config = dict(
    n_layer=12,
    d_model=512,
    n_head=8,
    n_kv_head=8,
    head_dim=64,
    d_mlp=2048,
    vocab_size=8192,
    activation='gelu',
    norm='layernorm',
    norm_place='pre',
    norm_eps=1e-05,
    positions='alibi',
    qk_norm=False,
    attn_scale=0.125,
    bias='all',
    tie_embeddings=True,
    parallel_block=False,
    init='normal',
    init_std_qkv=0.0187,
    init_std_o=0.00383,
    init_std_up=0.0187,
    init_std_down=0.00383,
    optimizer='adam_variant',
    lr=0.000571,
    beta1=0.9,
    beta2=0.98,
    weight_decay=0.19,
    lr_head=0.00654,
    grad_clip=1.0,
    warmup_steps=238,
    schedule='wsd',
    decay_fraction=0.56,
    decay_shape='linear',
    final_lr_fraction=0.0,
    batch_tokens=65536,
    seq_len=512,
    doc_mask=True,
    train_tokens=899800000,
    steps=13730,
    dataset='wikipedia_en',
)
Each number is 500 + 40 x the weight over its row's rms, rounded and kept within 0 to 999. Layers, rows and columns count from 0. Numbers have three digits each. The size before them is the row's rms in percent of the matrix's.

# layer 5 MLP down (transposed), 2048x512, rms 0.0351, rows 1224-1249, columns 384-511
098:449554505513580492561455524515525507496450489470460490513489462450540539505463531518460498573485462465525554510490533471549517488464517514465532549442493424488493553438584457480574511470531462533493580571551492529436521485456540468506439510502459541475475520476528558537547499461508420439549516466541480511408503535564486440567504468419493500557440503465461421558469553543484532399528
110:518502528579463465557482502479469550415541543497451581463561581527491434518452521465494495569450487561490512446550494469475527496517522469498524487551483475475449510513434543446503444480492518549485506536484485484544493494525553480476537520535520484522518494542563531456489496506493443514533461539435523514498422539497519507414481499525494525519503483549545510516482502513447520518396
121:475504451518433423475545469433547499579507484492538535545507465499499450490471517500448484487467496521480492489488460478465555391517431511523444465520531504486568467406560533489454497446496558475568527494491510562507508503476581553544521440487513517548495566477565455497502553521474473525504531515476495550494467486495534457496519486472591498574481486478530530468503494583482499493452
092:509503489428497580448547559440559459504508603560510477499496555509464505474504522533585515463520494432464468445515489494432466523488517519426494510490506518481489551519586495517487518521424491488493426518514494423526565515534495562504517485580497511457452529525500578555569509492533493496496550548478482466470501473517503514484515577564507560475497479491499510511519556476427521487491
091:539504491510540560457539542476473505532451518506461482572487465528541545539562486496470481528479520459496525512509470542447474596526476527478539501540527509432463507496536426491516492435490488430556528447544566542488485531524529461514555406526492501549562476554486531407536473477438502469475487543425544583471484489504518493465449528396437416522483493490473447491427510516489491500563
088:548482482461462540540523491508459521451544558512479514453508393482536576455562524527457473514574525525509555497521456493517512492522570491489497529516451476535526523536502441518462566526499500571457472495492576560545497514470489519511452435518528526495445446511460462535510532582539471487549501504485563496486494538535464543508442567453444500443501513521566507474482520452516522480477
100:520535531468503464449461532493543531374495463446522437603429509500510462437498478531427499559512438455537548485473516483499426549589444502461539498446479475494455555493491465494425488483529504474514492523505462491458482461497520564450496548476469470479468564504474589438500471511477605495529502565566520482595489513494524512517527507540472549530501501538517530455495473539477426484579
087:464532532493478548492461472482493418443491514517427492475576553462487474557485403498496486474449511473549469433495478470485479494652478514507472471494442552440473462557505472521535483497540565577491504572477508539538515466514540534561506513551486480454513533520358469518507524483482544453512514491489540519528509519468507585552568519476469445500567459456522544576467499556506502470555
100:539488448483523421529455510515471491426551521465615499474454467507442538517452437553519549437573572450490502522508409537466475472451517533535542502431499450482509484508536512556453448440454505523569488502441478474481492540559527472580543467470497488435464475522483470493493486527495509570526564465536489511454455518491485516509562496520526452481591473501486415529515511484538508531527
095:527557479469545493566474558491482529496522509558493467524470383476528540564507431466463471530482572467538527476488468563484470524463499494462494484422480543503528477496488428477447443558518488445509403546476494543506416498531523497491516560451497462521452518513494470474474516462505484498594572535538479481492497546506520478510581523419512532538496510532480553468472527449513526542512
085:455523552514548424478484427482455481481517526457477475433460518490520594505547469470535469451469444488462485474443523489496515501570538517485492479461471456469520508544509488403480464534420491508517433538447500471510576517533502596521496521567502516530489550529378483505538499524509589493484479576482478478470528523528559500488575448524489411395494488575523468605437422510500500558503
098:469482520556551463563493448520543480548502526549473490541573516543542512465490541541504552469527438524505483502488472519579526471524477471554476514519480427478510428427463492480465525489487470508502449547515546534499467457557528470515534489474400578506465540416469521492507474520518462523476615516524526521479530481444529476505467468470446517549440482579482435422448502488440494580486
084:506494472533486447446516446391483473497491501487487442480505551513531569493473501461507535485502568508487529483560538524506474533498477576536455467509496448461484527520492504494515484450512474551456451539513442549510480504493502482543578465532563498572589489518465454450460491529508434556535489458502532472483500467519498533486558475486504538560538472547441530508562499551453423450452
100:504463471449506535476545482590503452547489463469505568473531514495529455533492556537543462487426449526503456605548495571549513533479533530480475466507479506502482513525548463416566548486576464599528516506515465454519529572544490518449486482522467525439505450489510480479554503490525502569522490512566521431469502466459545489523508526513490485496489452483465568482447476478449500545521
095:484497518497478528517481537496523494484527504547559376577491568451549503500529431562468456488545466546390411451547488515549563484457497515564507489534542497485474581531435478538482500459525480507554525504496506477455544468508458466526516445472488453472489435529532555482521550479504505556538571532494474477455470519514516515461500519486453430508553490574495513482492432474515624499529
100:544530492513532507439460532488497460505465465515524515513432544532498501540543477493392481516509459510515548452497504459478484543517480546505469460475482536450493527430542512457485559492571516497487525512596466421503478461426543457561513482449503497518486482467608471546501492553481543494570542472517606478515566482504465486499494491529476537460577443511515501478492517539505507528457
093:537526429440483494533504494531495481508475514452513467478464580519495556531505509470458435516589546505506444434549454507526479427522458498453485491469467513525403519533487513505500453470429537458487555539466488516516449494509490516487484488508476483532629544460474502498486583541476472580496469478501451481494523510530490547476524500495498504454512521445561482593583510461523556415547
107:520546534473478503419526459411521500466578505516558492413554587470532491491477494460551477447492526550539461545540492457457525591489529526513476513443472544448515468434512543486479560459494404543516518533469537500453535453498503460543507523526496499535440512552468473502504534480498524571508462484524462515446484421487469535525549455534424499461451467464476498440533529550487524540452
105:545489471549439511493492538561493500546439474514554468544530599460504469458497507492423499471551511553523451466513529554538552547534534479512483560505499494475516480536442552479504469542489486550428470386487516485461428504546494449470509536487463478494564530501494486536475466474530557480556477471552453482429515519476561475485513492559569539469542445471459539432413580472522521506544
097:478495526461396469427441491526499466516435502566551494477521508485495554407544544508529478475456486476459561460427483480477560519540523505475468440513489504522567438400429464478461443493536547547450446490536529423509542521510582465501526427512439514454447504592512563507492487589483550530506558526493512524437433460516445488498501483563517567550497606508488404548446447541480511511561
109:521553427432517494481505562553472490474515512545535548484506518510451446537513450556591505523498589477556496536482436585478509531463479520522442505551504498456492459480429466503567452506492441493524530447506566526512509518507468489536482530451484449475501570581488518526485457485545529589461501480553438494538537423477501450537520459433541525489508485544523544473486487495511539580553
093:450526589532547561516486497473504456492446474558543506498489522487526494532509475591448465541412486509457511490508506449482528518568479471555556470482479492592459457483514513490539494547561505519431490535473515483472445474523509518577514562535493441511493486482469502492509513438492499465523578583527495399531554449489492553515462542555567530541534494498513539523561495481485483478482
116:504546378504447492556570499480455443484533489440550487496446444470474574436499492446484505504513450546492504547495500501435544532485529553481447524566563547492535503443554524529571542438476443498480493500487516450389502439499447472441581608565443517486553450527535494485513539499500496462489502469486475484499527509468507485493498505432539476579450460525573568467481485458485537502478
084:506551509456483488449546455438553420460476456521564553477515515416368488467525474513502548466459456565411475466498541486519451493491455543488482484521478548510571451504472527513528534502523531520527456452506524458521490547578469531443505562548572496556508506542428500462487462502504489573535545490412495485520557479456466478552549509405585512582514545465528476527521502458453520433573
099:565482467476517480506501436532516445543503528580556445485480501473553428424466478440471524504462494579387487502504567546536552501510488503425515575525430497500430501501529536455467570476546510542511492494574520454466548529547546542526511512505521450465482419515430536514535506422520542506560538424421515541459482458481506483496521508514454515558506425433506530500520450515509470568572
107:399460524470526543469467496457486538517485523472532491539481456531534432474496448513580470535528471406479467542509515514501421504505454451479489447456491535508449487442567520486498511493527549474506510487469497537437534473492511505506511525449536502460476447583490526436454492520506489457537466428487477500505479527568508467444527530520495486510542454528543485499481478501494602482459
# layer 5 MLP up, 2048x512, rms 0.035, rows 1225-1249, columns 384-511
105:540434553526379486565567451407437471474508522504552525505455501503491471442497538416566556565539477540469494541592489516493542457450529513579539492549478486533484510545451552472498478496435452574462483517552480435509526471515483460450504497547555523455476404469520544507551515453465416463494508477489418486528495482538521466481445509560452517554461517488532523513514512540487478476452
105:453500445519413462486533507461533501550519496577592556520463523607433475505495522466479468527500522520502532448545475481461497440495489511482491459534494494502579479485587524529518479514444504515545526570518536551477462525523532564503500490504473521504417522401496499452476507494460476461537535478447495582535471523491510427531513396483487500486424519460493516505511559509494452509558
095:482476531498503489541540515425438494541535484455542476507566466464495482500593498476406451469526498481540443526508562485457561483472524544564470497520524515524597525502492627448523450438535466524485454473453543535510474436448553426455438484484549490454516498495571507482458521475509494433453531428461412575499512516518516484559507507394507459515516516489475515587460528492497466505500
097:499459528563529487529491505562469528518565521517510486456501450522444501515507558492505449520511499511437467467469476490503493500492521415542523465476467488603464453512499531479486486541586589449529524460466505538391512408466459557485500499483510545514472506476445532530535509445564509497437457488534521500507546486497544479525516377541562468509495548527488534475509475482570498475540
096:398527504520497518508388540510521438511475469501542495530481512456519420475557533462528437470457495532514496533461548530518510447542489563519525517417572569471525523443489514472524478447479493436467472471522403481482530458489494494464538503446487443496524525460593530475447509448508508468511442523513492484491523449459497479515525495486471473499541517545455511502502492527547514559496
097:527536416505453542516437550530565514503501537563553459506465532443538476459493501468530562488501496548551570463514587444515474451520511473479426574522498494465526506518502499436485496501544510506435549572510487485473491503492590507428456538448516573475515496441558526551486468490508517510534482488403456545505492485467457539440514480535477498454471541521529491553520417498507502525455
100:530517505475518506463553489477519483554504509482512468475475481517528469521572449524473516471474553500492532404486547497495532476492488550519503501531441537491441534518541552526473469452500546479440498541529486452509466466511481490523461497481520439525579525496507537396480514530500530433453506527438511511527507498463532451548526481552513513495534525505507497508510456437557500502544
100:514521572577449522470558453463543458576469501486523544442468485445411493505511457503451500533489499564514541537609457554485504500434504530488539520508471482518522510503483483502515456479559496519516494579450510439457487490526425446539463549483503440502455560493463486543468521524479435463463491482517441499488407510493611551525476502533583486535533558563508462424568504500446597488470
092:519532427541445505460537472564539468487603565448516491447539528483445487491547553380496555466556456529500523570531505475448619454500478558511482458510469583596490510541472558533538532461486504554520484539493519493489446539459502469470469493486517578531449451507506469585514536475521472501481432420446456534509400542488515527528515483578537429527485498506490456492514494517493547442436
095:565428538557482521525456561504514534521506509535453519516501456458528484491397469547433514550506487511550427480471472482448453494490441493451475559462466553498514491465587536585429520476449430521479472426497528476507442496483481491480421494464478566482491476539567464510446469413531453479526470518475489512579510497507465479514443512501523477537469529426477572416499496525577593460511
101:558502585498542533488502459461510515453506614559454482504489458509527514501543580501514610508503413494541473479507541379562501419466499482445503423488561514493521494462534505508499463521511460449470491557534489467465598475509425458480539550485557461526489544492488480473440551522472531514495548456436445523476484498494515496524568537469556543474504502498485458507503480510514550423449
097:465539554561462479467492430492502475493532506527518538516513485494507468518591516525487524480503438560502483497508484519557502447518502424581476474437543530455435498474501548535536460546451509435545465529563522489486528457427485414517470503483495498523469511523481503515475440525498469562448504486518406506519510460506538560486460421525531531464483475561512481527512552499434527538539
106:525517470506483587506442506536475503469499498567458462540466479533460487525543500453487454445488487543404536517474561469500506558460540518602493513505444578520396531472466553435409450464520486464497483500489508464495437509477539479545482552418518533516501516455465522554483527497579466488514522504440462460529514517514526503473451517482503574424524493460546501582486507545508538550574
098:525557456498482433552562499425476565468491564520424428521515455506548618495509521512493531548511536541476486477437519522457413461499479482563443527519496524473499547504473456541505407556544510440469560525480514513519456478590464458419507525564520529464491523454494465424474482512513494465523512503474495479463575462427498442415578489503464477493470423495462485504587513488457537493527
100:448449493507475521544464524562553481561530505515563572567431448484471477556543553532523527460553546524463479452516418509500478447542525455510483584531481573550465463423576507484547430466555492478486537496489508417516490478452431432482512525508532509523477470543437530494455502479498490518542501495485512457518464450539570453473579498488509532529442497513513479531569438521525456431463
096:516493472499455481473466508520509507520460399588439477566451409512518504536499483436528465516527536532461520478498465435539548472539458499590476531565519500514498551429545571567510542514550489583471535483489504556494515566548419467487523548483445453435471457455425549490448555543490545523476464506516498548523495437527580429428485449426523510432480428498451483457537597501451461486505
102:518499429543543541497540528527476533539536549546494490526512487558473524490469423541504466529491521536546446493521510534520550486476451525520458440473475444480484538446624485509435518536510543598497506553503434543460497521496372460474445474476501450504534493463546503521535515531417543471479519471478497596523527438554504510511565511470499557444538519457577565524539512538564530541510
099:479479415568423477466555490448578548454563538498458443508479496566468470505490496441523530546468550564473445529462546554535452488469449513581459539587430552429486480552505540556483496458500485527538501455480497466457475485521401414493438493506505505536503477499558439534462491465499513485454455526488431522488474521548540489563541433558549601545496430466471487510500513558466497448559
097:514443487491549486458495548488459475480557552511510442507451493453496510553551440521467495553513543518535477538405545465509564436515538455524491523473475523576469515495495560499504482545477483491581502427524531492472454451488523496467516514452530503534514546407495510469506456574496487458472462479410517527479519432454508430527499508475512536486483526517468574430536458485519485513459
107:473447495472509501519501581475552540455474500578500451543534477499501532504577505434517481458456522451548470538554623508516473522514561499547502524493474481542600569544429555555515451413546489494491481528501590471457508460471486524450437474401545548502480443446514385509491490511469533454464473467490488455550556484434486516490535478477531498553511501504499494467541477474454447429517
086:520440454524499465490516502508497504542473527465497484458501554504478517474550490455577501490567525546552518519540552511475482450437531549545474498578531554475545549560490528539480523470449480589594471412491470588495542459492465456470474498409502529481509520462536446513454532526496495550475443465413448536564443531536510420501481430489505461467527524496546482520469476531437499483494
111:505553452496434521466489512488467477536566465535482505439481443507489512503519484510513560499492425449510497421573500500522529499477573519526537480509529475516495480479539532460446510526569540499493406482530502477428565475402481460434487477527481492488550423514487429556505377452565442477515491503531424477543508481446484528424400531529514511466414500516524455549499466463519548551425
100:466468552540520529521478522494531562506518434580511518472524488506433554466534475560530572568463467465494469568463499523489440554478512498424485468482470519530446520479458537564485539470456486457581472484529514479504475480538544459509530481454508511470556472524549537467463508462504516529455532474529463495523559470476498521527504476439594482486519514536519478530574506461477499524469
105:512450558518505480505481559471510528430561493433574508517473457526491487529500502496545508449490508501568469524499530461475496489518509523517504481501532551501449461485514516511412467511447508466484558517496478456512439499477519497466443478434412397435569453497535553484540464501413531516457482505506506531470482491538484465449484498428526509536476492581515537551569541470444526596532
103:491591481529490480450439520547519465498476523473494492508427512453529435526545534483515416540494516496544516487513553471478501462465522547463535504510567532506518518463572516541493454503420572568478534555560465518493482468553457489538473515485566429523579448502490498506495572471504492514546498476435486544496514471544510475498435537477485510449500586481504472443493561559502486565526